Weights of a small GPT-style language model, trained from scratch on English Wikipedia: 18.8M parameters, rotary positions.
Each number is 128 + 32 x the weight over its row's rms, rounded and kept within 0 to 255. Layers, rows and columns count from 0. Numbers have three digits each. The size before them is the row's rms in percent of the matrix's.

# layer 4 MLP down (transposed), 832x320, rms 0.133, rows 660-723, columns 192-223
097:135137133116183104180147096119125172107111170190149108099128125157134133137117060094152132138147
120:190177083201180126140165125182092114113056096161134164140097130111192205129136137129099092128168
098:078159135135097105157106115068116143099144134059151150126135161112058113164158132106086177180116
101:192081105103101136161099126136148148127151101117113145143178114135080122130089113167152161114108
101:133123153162108106142101145098173101110133089099137121107109122096109138139088085105131159044080
103:195136113103205114142166128154102124061153140113128146115122103154110102096142122111151151105125
106:183158157180105133139106147137115132114100109133139132097054091120085198083114151137153102184153
112:160079160136154131087151160162120182111155146145147149102135110116134133124162076176023176146150
099:157064140151123102171117163140119135092101121146167190125086120116145117087149106176103162137099
103:111088133104164158120079167144148125061119094195097130111160161161115130123105132111096152116120
108:110147154098120117141131177128126147116141187091125106127065130194096133149137127150082107148107
099:128186187119105114098151116132121144171146073136185084167181133065112150111120092143145184137113
106:153111148090063148128174197120142100112134142136107160160135127049115155130130170146174142105174
090:091160159075156157133125185107106141124161122121123141123124153140123102157154147127101144122137
102:134121119180049110115137168157096110104162130100151138168151066090093163141134154159117068130176
102:128214135150130122136111134141150125109138069127121200118178082111113115176101081100144068100128
098:166177101111128137128125109166141056110199159170171141116138158145142133129133147118116098048130
102:106154198088122152057135139138115132135090122134097165157101121143146153152190118134129150112116
098:111107106187178115091078121120121086151063169070129093162156142136102154117093079167125123121148
107:142225111095152155113173091138108162130168093160173077144127151131065137127159108125149154055134
103:178148112053162132135130106116109155082099124182136147111115165140127156106154134095107154052126
096:079140132161100184093100162122097152143123094133143092106147071152136140170158126124181127101169
104:154140106101166160105170091118118104125152119181089117101142195147090179187121087156151098123137
095:122155112098082122155116085101187128136111047136101093188113170082096078138157075125139136124093
105:092103119089077165129149140057134149184108077205133064118152120151146144122066124074138085080151
102:155123123130135207043061120091103108068179119108144109087117144143143112107152149175140101089116
106:116213142117106085093156141113187081119164101164144164124167083171155109176188114065138158117165
102:101109127123112148173065122119116130220096100149182108082134124114119125137174099136136223161100
107:171121103143172146107151106108083120123125186123163072152100082099069089146156126097188169148157
098:101143133121144118120163148159129108126176128101161090107103105141061123134100120124152076179077
103:124177126142140140123092125130136095113127135133210097120121188109131195165197139157159103067114
095:158152132097059118162077180063124146139123124072060098181143175144182153142073176093149113130107
101:134101130128163126125178091176123153124117135110168113151118119083132161098114117120150163106127
102:180115112170139143149177165082082113099099119116160120171099118149119147112108128150131130167154
093:139122116166149166120146155090175165116165110196146091168155169145115091092133102107117140103118
103:124131140152151145115115109144093174134110164164181138052138155133135063111137121101081116130180
107:128160069087109148172225135128127115176137059171101101084133156124123140135156120119133065098091
105:163165100127147199103156115096205152049135147111123085115165173129125168118133125155092118072137
103:128120129170102049099114077165081105127108167081133102062126125084141127130168104100089170180073
102:106158124125160059165088128123125077141090114105135128140121116135143125174131154174135111154086
093:128123123137164109157100137147147148091122134165112135112112151148140120118072105142120104104140
096:135118127128111143121201095112164148089122121113152136131088109125118133123088157044103135142098
095:110082174111070143132131138100107122125115164085127157139114110107131095139116138149161123121147
100:183176112153132163144112115127119121131117183089109144150133167130150092143129153138143115102116
103:145102215129141130106088135109135126136159178140108088140122105173132126149126104171086122169122
103:123110171054166096084188140055094132122092098168106100150147132120116170178149146128171132194185
096:070121149168095133110140089140110125126090133167096193081152129130154147003186136144121074182116
099:131150106127131193100182151123115100120148105123111117114160154150107105123135168183133093144086
100:096091121133114132149109149136136135132129110088082149103129096088103195155104144091173168165124
094:134174107156117236125095068154076196143123082149134148164151126159114137159101148152161096156111
095:188102127146159149118176072178069132088111115131140173134131109138128153084114102167119164124081
100:098091112131128095130080163112129053122133139159144157117140102195175059117168139126100143119102
091:154152084088090163114202200114146163127115150078186187095126132147189147074121117159092117110092
099:121129139156071134110111074132077071133120132186100131131126043087114149116149181084190108181111
100:149138096061173127121060082124152155116149142206141113143193095128079103137138098088158123083093
102:139044190115101096175110104116134135133178130141161135127149110107074114110127119110172171147204
095:117109128142106077142164072161163128108106102130146116131105084129120097120134113116070067113191
097:174117136049131134136157087103125089150070145172180150099161145128124171166116146090093128158098
100:137100116136108109163154161119192119181140068102148180143127114128120114144185175199156158164116
104:134127141049130149167109112139118124101106117137174087152104121119122143112147119137116074176072
096:165151104134181100076125180104149165186099036156147125152104112201119090111125100115156150152115
099:125143176115175146122107137165081158151120177107133162169158058100118175128137184160126119133164
098:110179190046100161095133141122195175186157086155122090128137142133110162063203137164138113132138
096:199134172051065110157153091114121138091164074150186145096133153131110164135170151102201136119152
# layer 4 MLP gate, 832x320, rms 0.14, rows 661-724, columns 192-223
125:148158073172219125110163146097113079107057116112132169169071123110099125153151141077034124125159
099:189106125160128234156218130109168134080108160124127125094120102147176158094111130117136065101182
115:122156144092095105131154169115123143125108120197117227152122100139128145108125136190170153163148
101:107131147131174161180088161114061121101098149127110135112138163082155192103146116143144090127108
100:113149164136111109118115130159145107167146117145105092119113139097140149118126168105070102127089
103:055132069116128113095056140132056108081143127129101093171163190088130057087147111164081170087099
104:149156114068157167063164119161136105088171133188173104159142120132145074148099114142118135184103
098:119105152167146086123089071085127164066098106083121122082130172144144166124105157171125134160088
102:141087131123188102028094113120101172162059079180160091084148106126126113087125150106111113136117
101:049126111147090111179155116087157126124082131052092081102090175104134190123086074097121151122161
090:131112142069142139146147121186143070109190137051073101186127078090090131096132147139115101089127
093:172084071188157150094099122099140172122106130155206110178106107171116163115147136117119161067124
097:145127176064119091122180149122073126127117171166068139166141133120097107195116103157073077098133
101:087176182086164141081104102156140141193070086125121130150184159116084137089113106090136157127075
097:083120153110151125174140120191125130133167108183134136121102131117059121094080120156140143131061
099:098099117188174099105102140113189133096118142113106159174105122143065125123111104110150131129099
096:131125048141141122205115120088067119115102103136156117111089179170154120124034209064208172146161
108:142090077099128186119133139098123142112122121089154138132139168123140150104172159106120133104165
090:113170113156075078125117138084165145129114121100100165187123220121152071094081120145118103073109
104:171098084143121129137111100125088163067171132095158202129153151097113172127128126138156156120132
100:141164140183164157073090125173166151142114160149098157110130135089145130131113158173148072182152
101:127157085130142107136096116108125089150168084118177109097170171136128182120149078144166081125131
102:094131111059120099115138125182106122175114074129167165178049129110095113160159092140133136094109
099:107101165179077094127134143161098128153104112128099112182104120158130098137138105121113131097132
101:145106187073129111091134094108105101079123115151128116182115106108115115150102120151091175172174
098:161123116116158093075115134091122146090115134140091108137149119145093116136136146120139098145112
103:115060140091148116122109144119146125109105163158100101163161096135100059149135126163152118102125
102:161154176101128181101125157138077163088115106140124158120155145122133146115156142112060155086191
089:125187127062115182125146112054137114117052064131153120108140105145105177115124170129096121171132
108:137147180091147200151129151122155149111160174130103131153178084140124117137072110092086118119121
090:170114122142098121099131145129149136081060102092103135078119130124115133154172161129080166144048
107:112141118144141125154145127084139079150151112103166081173144128108158178211127155087065173083169
096:144170144123098113139107048110140150108101093057083101094118114154077091118186106127126120108049
123:089115153129128127132058126131077098142151148100122140097099105183126113153126103144132137188153
103:136102052167133153158134172127081166163152094130151136175143131125152125120120098141241147080127
098:102111161138108141128129073146113116105136100139079092121130194081176128123126180131089159164078
098:124162090188148174101137097046080142119132141077126160132141092101153159112109097181147112088161
098:106121140129099165111146128116143136138173069183147082192120160159111125142132176070183125148095
091:136151096130130146125125143179149144100163144153134130119133175168127078144126132100169098025147
089:136139109096141108166085090090122146181125202159139118195076151116112123160167128089107099167140
092:168108081133139153166104163166093112144101116135176146085111093166129134110057120174183159103127
096:126181124084106108089135114055104107132098130096165158161077131083095126156183139150135094120134
097:118191153170136203126105094064137145137142088096115135101119176107131068241127147101145104157141
100:147107225124205122114129128164108103134101112086094091105147114177084191136128166081077138163120
110:118115074067115128122152148109169116167095136148151105166155170163143140162152104105116145145108
108:162132086125131100142119153212172103052168132111090179146143155167117110141069122167151146130140
096:099158094191160150159122106138207119142103129101129116127187105121083073116125112145213124083141
100:164106190162093173132094073117060095130155172117171143140130118140135161124135108096205094139166
099:128103124159084158090113152136217123143112132141106107095089144116142204085089158118126066164142
091:108152145127158177175174109115079100117132092128125117100105152094071110138103145033181146118141
095:080196154063114166125143155128151089115147055105129102104112109160091097134203129104142111197103
109:130164130152126097126160166171166089116179167126155095119111075118086120171125146119123133147162
097:134105146159098087142127166098114157131106120123163107160153091197147139138136130089123148127127
101:109108143143096125102129111136094126151074118188106091109122084130147146101128137133133158124066
104:133172103117146091030103114083123115176129124084116109105051137086123128126116186126108107176136
093:184153094108109130116070161142138134135119133168095167102165123177158107103106156154169172129102
091:142160125163111092121141139130141074123176137100113109135159132181124106124094141098132122093075
097:140137126175103147121159111107169095098170119172165141145113139118138136141139145187149155170104
100:118166164085127169148121121176109102146153114155168109110140103159117090135166164094140110136140
102:089143142074106131160052094116166111157158174105148088093121115087087157152117109089156165161164
093:140124110142183169160138085086106152099091097108093128083184109161099117144117147118174125222124
093:161124101148155028132153092127156140138136141098103084179128155087133136211182111135080130122104
099:144136103126148162114064100159117168131049159199114150145175157128083148134126110151140114126123
117:121123128074114155149113183163119153145114125144070127108127118138116139152131089089174124173137
# layer 4 MLP up, 832x320, rms 0.143, rows 661-724, columns 192-223
132:179162089137196114125168123131128132113013150125142133100133178137167168161124180110058128079138
093:180146157126097084158155136154109182090122178076143147111101127156119157111197136134136102094196
123:119141132120125149132119162119133110132157105105151141109101122152081149136125148109176112152114
103:148128082164181110134159090132173076173147111151116107113099153103095151164112107072096105139119
106:139130151147098086129076127103188074184139102124123105119179195067170119105161135107164217182161
101:121211059142086085148114115126089094168174101135141126130104111091104169081140132119146188102143
104:151117144115113107087081140142136144137160176165175175127148147104160170160155165158107123114149
094:132098145143100098157110117117182119069142092084099056109141115161090143143146018083136177082121
098:104138115177109098144137143114124104121095085140162164064104172134174103095055043138084098099157
103:156141100119120126100108081090108076190139111135148114129135155152167106106184128191112133150121
091:150070145139132151094144135096163085067146098115112120092088132133120137134152148170095094152067
105:173075207171137172132098105096166139113129092157150112171150104125093158145155140174140170111178
096:165111157199129101150096074098076120172072148142102126139111130101142130133132106091128121148134
093:104096150110148158118161123148158157094120094119084112105138107128075164188190103160065116059108
100:078137117158091109154149173066120124170119160084113147172131086172117176109154162153088137132135
094:101130117107105134165129146089163091110098135139166124096113122091079106114159111133100129116123
099:149144213109111136085139142116122155131130177132107182106103126066146105197171124132130112109138
107:121108128143102158156142084148135181156140168119175127077091138140116122175102158145087121110085
107:164129136123119083088116134079137123056094175124092194113190174144111099143105111146124140150123
102:107071113141117130138123083147128148087141144049136107189110150076117135157155139156118064095086
102:108100082121042153107165106077107137092142112104119196117168101150145084200123103145114174126148
101:167104152133160162113136138151113084051112130170070103140149169153223121138088142133132100131162
097:151101176139159134103129136177165149150128143139202106114111117160170153072076142096166204088133
106:153127133051078120124189086054182164106091119118113123161132178139197142132050131074077129061164
095:162069076141117051075151116138147171080169109128116124109115123161143124141082135081174097127091
105:132088109141107164176069155118174141134111145081121111145175173107112143135103119074143175124134
104:131124086116126128136170122159109131072125109086117129097077144206113180143167150130131141110041
104:085124099148137131182175154151108122075093160120153132100075133142083115152182119117131176172159
098:121068131118145128113165109154107111099156120195192134121119117166112088176106109116092064036075
107:144146099145090132159149109129084113138096092126062097094108154086120142102162134162138172112126
092:153067173064162080111160133111160122161107140112119184142169114160135090092170152090075120125126
105:129106091114170109142158083158218147134054150134093118069146107159123125140048113117107144075122
097:119188130141132157098182123095189132110111219086098126095085164182124092125143146132088114078109
108:118133159131080089108097094107131132122085133127088092069099092115086198127134127160148185100136
108:101097136135149202147116146092109164230115130149144144097089154149180106105131119174136185188116
105:086179145089127129139092090139094179090121123097082117176153157101125151143171140181156136128117
102:131103154079146144175143152154196062083111155129145075122119148150113194097153141157175129109082
098:129158191178119155164113110090133161171123109127116108135111116134155104115115098081157159108102
101:080174120137052118134133134113098059176112066168117111074147191114106121082137165160127122131154
094:092137105083116110121137184132070086136137160143103121163183120184123083070073153146089099126169
097:134141181112146110105116140118163149133150141094087139124115130130083125173140130092128166113126
098:160129156138141166135116151149168097074154132147123080178040140110087118163168150100106137126107
098:118102165114107185116178132097091142165145161153085197152120158156128171116079136101108124183134
092:122160247123193147194138162107121125131135159091072065157123146151157159076161170121129125134111
111:140120078095133138191145111107167106198103147139120141107146143141095172091104159132163110126143
100:123095142123148107109064134153119107163127110157165100094102114211164146117127102096110055124138
094:173138163133094107085108075109154091173094092094088129099158147035201083128097083154188078105187
098:135158160115159129182152145105108144150212115095120104185132126125078150123157128089162128161176
098:168129147113154109110143153080132141160113078140181130088116106077148101122172096122103108132147
096:039154126147136142143123151142115108135196118079155125118133094073134106158126145116111165156193
100:201117035113093099128166160136144158090153130158146127093122115087123106067170173139126105112062
102:153128101134125126126088118144155079138170142159067075091138078107094105157150100103102161152117
096:135145184107144059082131142112137136151121127126136126120170187151153084137106104197053129157131
095:152054128182197129084141145187054136117130091121172132115180132090174151090125155215094139178104
098:136176147089110118163168131110162190125137127153146207159116061083129191067167128118119155147112
093:131166134132095117186137143102143080097103139102118154100125104174120115144130115098045177160135
091:147117182080128150090104140135160210139179139108134113053139150068137123094122126156134066123157
093:151146133087169129147139154125125090124158066129127146115148136098153101112172122147105108114127
094:114147149122136173202179061173095068094131092147139110140073089134111101149138136085136190148097
096:114110171105090108131087114105121165100073126152104085151065113183154119061141097100108164131100
100:134166160166139156162116118134073198109135098109103141136203141160140122112174147114067093140128
090:138180151098147171104054130148123120069151089113170091131140115092133191075125091135173070110076
099:216135148123133096069087083142131121111115111116128074166169123085092060112146172061147118100091
111:085162115142129135160099152155118082105151115097093112119118148120152140140123101125127091116111